Part of a small language model's weights: 17 layers.
Each number is 128 + 24 x the weight over its row's rms, rounded and kept within 0 to 255. Layers, rows and columns count from 0. Numbers have three digits each. The size before them is the row's rms in percent of the matrix's.

# layer 6 MLP down (transposed), 1024x256, rms 0.04, rows 958-1007, columns 64-127
103:121135138101154125094105145119098141145071111120113131100136147128137154124091143132128123128141125152115155183172145131146144109145153098137129101134139139115155141141123159144116084120135138
104:073150099122100100126143128103141163159143106136101105178155098117159165138127126148141129128142113120127126151108144131185136101100152146106145123098090148142140099152127125107117107084121120
097:112121141119101110114178098166145169168141092151062112137166095118151094111123092100141076101115121158122109101144128103127174112128119138147151111080114125148163132152143075146124128114174117
097:159133159110133066102146155151089149156112092103098077143096163095149086105126149105103118129120150130193116111107098122123099134148122102099124135104094113104127164107098129091162147123132140
096:160109173087149150126144145054096097090134119070119109156059129111151142121135106179116173108131082115119145113146139142130129106117134148112150139129139104123165153119127079169084104101120158
104:098117140116128139154138122110115146150089165121171151120133094123125125161128112106130129169111168092113137120141130097169121131097168111105156117151150138158109150133117128136121117149135142
103:136147142142122159138164155117121118141146105093155125110131124141156144111109153136106111139132140111137086206068118123100098085147118122112112134150125137133112178123068177119139167116134121
098:105087109120160138172120153113135161161050086107142117164153138132130133099101163105107137133170145135129146155101144168129118122111103117136146157140110135100117137133153156114115099079102103
102:121102091090117108151114130120122145126142115137168161146100122118116125103122137122125159147144117095109146115130165120091151115116139157133172132123156119116146161125106116135095104136125128
097:121128100116119130160117152139164085094106097118110129081143087093176102111139127084139161137082138153151154165128153147162111102148114093117147121178087102121119120127109108127121128105159134
098:120123172118099119158124155152121123141136111131122163122160135134092134123127136156122097120144112160101127154124150138152216172188115119109088071108130103164167146117159140161149089129133092
102:121149116111136113106136134179148114146115107148143134140143150095108143094125139146163115160127155147129179125122161112077131111120119148133136151098130094147122146148113143154128139088129098
097:135158148135152158123136119106139160131115134155108138134103110138094132160155116125133142144138116134148150185111140142133140084128138101135132133071114141118148151164130106097112160114154092
101:136109156093155123117130117116152139164118120150146135094112131125126144114079159061088157141137116139153136136119127153081121124168131108135134111182121117137159125105052106151145115215111107
095:123093157139104145134103134120113125133145110088135177154165130149064090096088122149104113146110131124126116114148129152160100096144167150122128152111113117144107097126105131113110082121098065
100:147129148161134097128133155105139099115127167156102107123132138146105139126154152114104103082136122155099099167164128165094129152125131145120105149105113154124135114167119116115154129157157156
099:138115118152131154152149142134146111138127159115101148168099126073117138129152139152110155100125172129153153154089138152139113147146126150073156097107159148130166135147159122156093141069154097
097:158096151164070118140076130114129158092133097114137111095124127129131091133096082134106136087174123110122133124157149122124114132166072054139086112161117120117193120156122140133162143119106104
099:117115153129161134147087110114101116151120125096118145116153157135092121095143163110111123063144113080125128101126093108134124168087167128136154086147089130102127110121085138153114099110161173
099:110173096159118113141118098123157154161156149152127137146143177105186169150130115115120136121127133122144088163111099122095115157137104144112095137147148129121073092122147155136139167135097118
103:148120155130131153105138110141120104105136169131147109116116129120118106118144152150153120127151149136140087117139100146145140147151167131107187097118104114161146130120120136114089146119112124
098:119124076137122109155161120121134134141112112108137128085120111155108136084137132106137105142115161128104134114132107109121113137137142138121168086142130149112145163137160096144104142085154151
101:150138140153133118145158156120177150149108125160139155124132106108136143101144142129119118081141140096139140132159132127147110143054109073101105139135176126157148121127176157162146120123156120
101:140132119120147187189122108171117098147110096128132092121096121121123145124113120142106159113157150157138103144119115147144133126174101140165126135105135126117118114124135110148133167143141145
102:118128167090154096053100165183171088131122171118107148121134135125107135138098113095132109145135109142123151122192120109114143142167124136150137167136116123144106139123108160126138105149143115
101:059136159113156123109132099150157170169103113134070141147124130142151140134144121182164087122122131115131130128107119079136155132145098157139081110124114125144134136167124146115109089096106135
101:149135127100166086115114148105140144105103069140090162174090114146100145133101073117122135143150082111148140080131105127118095153134100168110141149095158132129134110104107101125123166138087136
100:111106119161095161117141094112185120152142111126127138122138141106144143096156135147138110110141138119137170113126127140146125095171122171166096116132110168108112158160134136097144120205124133
101:161110123114093112113110079108118121145138115148156159134142152113085173108144077151140090169101100143121136161127164096096130163094115126110130126174103113118106133109124097107078122104158126
100:123088128191148130144108114120116130157108095136089141144136136136150127145116110084119080139119118161104122174154141124126132126090108140116130130103138108133092123112125094165120097123110106
105:130104123159129126194112154134129120154135191077099113130140154151136130137094113138169146136173149153126096094114083112146141174117113124149112105146157149103111105109174171125101098161135153
100:128110134136119141098159139123168141124081152124130129104126132132121140101163187116140166127169139122142119145108149128136124171112141138101146101114138114161152140142166118120140112176110104
099:180125161097129159131163100155170133132127127141090118094148124143116150148140111129107118116120135141133115088135116080099137130127117136116107110093117124158132098088137104127094136105139130
102:090142092122129154120100122113138147178127107118139161135126142109099128137112111102094081172129157150100119113141133090134145134173148157098118150116053121105127133079109123123148103118174148
100:146145093117144167124059120123128175119146119112102124070146133168112125126145115120131129110128144163156114098159101146148116129173110095122120121098167123148139129090159111124087140117129086
103:101150114123090133112112142149105168154120137139140089127096109138141116125168132162107115143126070092143147163163136158148110112117122147133114138121138105138109130124111114139140146129127133
099:118097118154119098141110146092160072107104145125135110135145154169136090135104083092134118146106128156158114129120117151123111154142142115122103106116124128159100141179143152129149114150103095
096:162123103134142133150157172144105101126120115083114143105115114163128128143114104143129126143136119147138124110176122131084133130117076118112169130174157118122108132118130106125118164131111112
099:127129112125155134144131144095120115151128137169145100110135134143138165129151099148129111135144107104116152199177133124101115123156112175164109128111123131127142105185144122112115097131139132
104:133127126133139177174123157117173162153128114136131142108132102133155155118162130127156101110134132129078128149180131132158096145151077125135137130087153160073110137116186141130156098169140148
101:139069108136077162120143162173116122114138137179139171122149156111096116120149089093117101124129141130153114122154064146117091124145126126152105099125114130090096160126136163113167167141130094
101:153104129111089165150125118094083093117146131124131079157154130102165110138162128162125115162131074137126129116121136156139116124124119117117133128130136105117160124113131136146108125105128146
101:139109108131113114078117173125087119138150154130134153154084115115116117126141097129140108103149170167114155125162160113125146152109123099092118150118087096144130086108139131086117153152149142
101:079149120102176142108170052097159167143154105132170110079130106140163130086155146128139137120144159095137150132145105114154143105155128121133160111138085104142191114127124120126139172124087153
096:137125116139098167112145146109128116145125141122175123153116143124101099111140099125146134117147150149144110096128164118097123148131138117164117118109150124122144103142144121124087166148143134
098:066116131134094107132141159089159155096146119091135107128098101095137134111150118159151132124135124139168107130116167113081128126138106117159133158110110134109106137123151120072118140122174122
103:123139153120100091132102097137161150201167083120154144120152151074120138101131134133108118092124133130118159096138138096133146168155112129131117115101117107171093132132146148140071148121100100
102:146082156082108114134146147082091133164109140139097146099133158110087097129102130141116122102134141121120151130150120154120111131106162121133131151129121129116128145108144114118129135119115124
102:145129131149178143144147117140119143170153133146119143127108132116188112112150089143125101145150118148150114138105132158174129079129179123111111158116099111131099082137164155137143137143134176
103:156110172149126179131084140164145169131148127141151083139127142168125139110128151117147096107130113110157156145134105159117123107139114101110126105126099144117123134121110130158146158174131127
# layer 6 MLP up, 1024x256, rms 0.0657, rows 959-1008, columns 64-127
104:137091151098107122128136115099159114122138108150155119128151160132109186109103176114099130164087122100127153105162106117092119103100121111145081159145122157085163121111117122104141169091175120
099:099137152130078113120144132115144148153150091147086120113146095096119110053135147141089155105106147118130067123137119113139153110128089123133117104128152149135115112079147146131147140112127107
098:119159159080110171158185125156097108123137155137128083145109086173140181148126125119116140096120093142123112127124119101196111101117101118083137137154140099148168123138123083141123122175126126
098:125128113129128187110168136094137142113145102121150089093097104128152085117156122127093093129127168126114158109126116117092111169125084147130080112119147098114163156143151117102129126121124108
100:149118097167116127126105110127150133125120077148159077112147169114113145112129125123107112108098128130096123140128141173122120118150137161132057094128102161147082149151133132148130133117131132
101:132111098158136134105125179110074101129145099116151130130111132145155107122106099124148136133101112115090099096126156166121095082079160173135120115138125153108111135148117148127128128151163126
096:109159151115128130135120072141114137144156153097114125081160177103140095115126169121122125132120140118115102151138111087166123093101130104160130104142134117109139132093125117119126128150093103
102:116104116103151093132125180120112151114094130155096097126111132093121133172122134118132119155143093143107186147099110148152140132118111145162103154165089160106112094109108126101151086128128136
097:124157141111161159140118094131115087132118134080134169119157122124144148154128121100123107103132135123121130135135130095106113154151099105137162157151135110117133107124145113153117093147102137
092:096127084114151163120119112121152176162142133131138127133157101129150138151097159101120149115157117164130147128113113116131184057142117131141094122102105117129117134141093119196142125144168145
103:157173161156102107115088120109110104142152159128093116112133125126124094113131177131113142095078102172134156174146116125115126113144128136101121123120130123121128128161130139124104123098129129
097:147118115124126090126093125106110173139105109116089144159139156110137137156106155147139107121134116131143104136124121138138154141117102102164144131104154154128159135124151087117120125118155116
102:116131098142105146139130157139107119106145144138121151130136153125142118075123149106118105100146104116100104101141158100113127102144137144127130101096149152152108155117172148119090110059167102
098:149117129110078126149069088131146149148171172106138099114105123132134153172124150082126158116120155154121104143151078093123139140124141125130087100140141093113127184159145084155095129152145129
097:082126130166123136098094089165141112107121146090120098140170150095094138138116128145107161147079139145110178120161134138167122145131099121177099163131122103181156120129095144136078166159115144
099:113143092143142109098125113119148137112156128158137118093106144127121083117157124157132162123115149160138097136117159142094144125144118146128090098133136131170110156084145141127123140090119158
092:099137085133132115124112152137175114113103121136127147150111128133154146126131119157092137162134061119175138142114138120126133173122131143102107144143151165108130114146140168111142089155100069
104:148147102135099133135150161111113128145142124122157116117101105124104105141120075097155083092169107102145108099122156085139114133104134101113130119122130134102106098173102148129124125146126141
100:159113117123129149094110185099153120118120123119135083095186137118104128103153125116130124146135110131136131094150150129149139119137129130086143111132119124173117138133128120144129148172134104
102:113134139118088128169087121141135111139154181144108144133102103164121105167112167114120113126112145138166122160133142125137103108139105107143179139186099130164097186120122083081121130115144176
099:121097167121147174164123139130084125131142123118122141078123122134122141144135115158139108112130105112159121123169168149092129127196084117149116193135153138135107152133138138184145093107104124
106:121094139108135111118125110144139135139112091135124134115113104145142155101141133116082079107153113118137147140118140101125158115093162081131153124132139134114160145098129105124143109129167125
104:123144129133160165104154180131192089191128119147139146117092135115089136127171126143122137140122122093116114125133137172115135086140113113110142109179147132103105136157162112155158126091140133
104:119078143100125140146172085164126155154161144129101088119110094097107175134144120124121108118146121152115104128151121132130132137133115095176091121125109101188095138131119144136109119156131129
093:122129126112102160141166103140112133102088130139141115089137079140162107156157157161145129104133175101091114119106131126140136144114131120117142103117127133132099160117162188173130147113126161
100:117116154183124111119116134134157140175146126137075173127100104114135145178100148147100122140119154149127145128151124151100093099131122125127141130116138114133095108131163126088165144154074137
103:108100124136130152120127111086129117131174106098145097154179112116155186106125129130173175113128149150146177083166136140114123117145082116133095102141134119085106152136119149116082116098106136
098:159116118118104149133125091135165126132122145116163128129123107139137144138129160164125116114127151121165083146105123045154117152097143098132129104140165119113103127137130104109101136171106154
099:148111102176130166136121091147126123107166157104207178105143122109120109133142102146146121125094159146128121162136123153099136109133080066099118115095114123116127144139146105111142156092149146
110:101077111148122136141116077136096104133165135137093141128109131134158146124143135119101126081136146160129112134102150141164115123125123065132135111134132144113162119144157182116132128121134100
095:126144165135165116141151138082128139118107132119103119144087136136094084128147116086120143144130104124117095121119158142137147138138141106136113140134106084104120152159150148124141109139114128
101:159140145103129149165124164150138161088109169118110093105103119121085111161165123147114155120125136127129138132127133080128137163117124132160122158132151070119127191092136108114115118149188152
104:143118133154112133114144150129101125106151122173130146130139132098085137143087094138146151125153121151120141129150161137122133147129121078131184130103155147102063158116150127173156120083140131
103:097143110130132161098133170182113126108143172147121084093105081134143129115133132148161142106124140124118109117155166095156124098092128122093089125100126116164125119164142138138097170136144114
104:131090076167151100103141115117112147137114132135121152149135139129073084083154131121106120084124139146094129112151114176092136135081158132166132139155162126108147082092155197103163150124139163
094:150177106126102136153109124107118103095087146176144116141148162123106137150128165142167117085114163144159149150132083128075139080142109155111142136108163105143108124131145076105105088106133090
096:159120111145124152142112104097125120116132121142094122105121132112141130133128129102107128134107084157141137127145130116129112146106133160108127110153088103114070112112106156134178113148143144
100:134114116123113135129077152171125123114129163169077131115149108116154163119068163080097141122141167101092136140159138153125093147093148118125138110121162126143119143132118140118145099158144130
104:167107129118183130135137090128180139103126140101146151182151075118165080077116101113131132096113103134127139164116143083095162116107155134114154163138131151167132125070131146148121079091141146
100:112129126117172113119123129104135155144085129150186117136127125099115115124104086143136138140085137093126082109158100135117161131084155102145148138145089176145084104140114087157166104120094089
104:121126099158133117122109099130104108168128135106107156163159110095120138142140138132140156135126114117151174135170183149142135133125085108087101148101099127081079152130138142089116103101124158
103:165149066136083144128147095188115104158132136095097101147116111110121153111140132126099154114144134127158143143102130174169143115145092133084089150141133144159113120110123147101102114157150138
102:128130143143129127142137117074126125151112119147140169083097153160152118136162133143121132137103118153161106117124111104118128141135132134124174108115104092123074128126129172091126157139104124
099:121151151081123147126177152131081100113144128129107105107129093110150080137126129120135124147149116155165121078144090129139136128127152084125185124107102150126102141108117180115097122122145129
100:115149132100129180153163121143147131130173098095100138133118076127112122135087178107118116101150143124188103124127151151121150130136112078133140113170101118103134125140165170088090131111121171
101:116102128122102110135120115134168141136116120161119133132146141110068154134149103137125104143144144090095159109141139136140122154113135103106113140129171173091158133129134137143143126137166105
102:122077127125135122091119126106124142135127124115151159133140135134169133167074111149184087121117142148102146130134168151107109114121092130105147113113083126186143156143109129104084157111163108
099:122155132153107120160121141131134103107128120105153139129145158101141100145114156082117072120139140086120132139154121116069159122145084122141117091144122106118137110159132148113183131132137161
102:107154102127144124114167135100138109112145116154126117128090133166122125152138140099142077133144097108122125152138111124112158121154114127121113140104092137087153123117146099141090112134160155
102:114133158090104129154120112134136111119117103086150150115138103131164111147127118141099086138119179126101131146144113127141152131148161100092165115140113136102160141119161138147115169114193158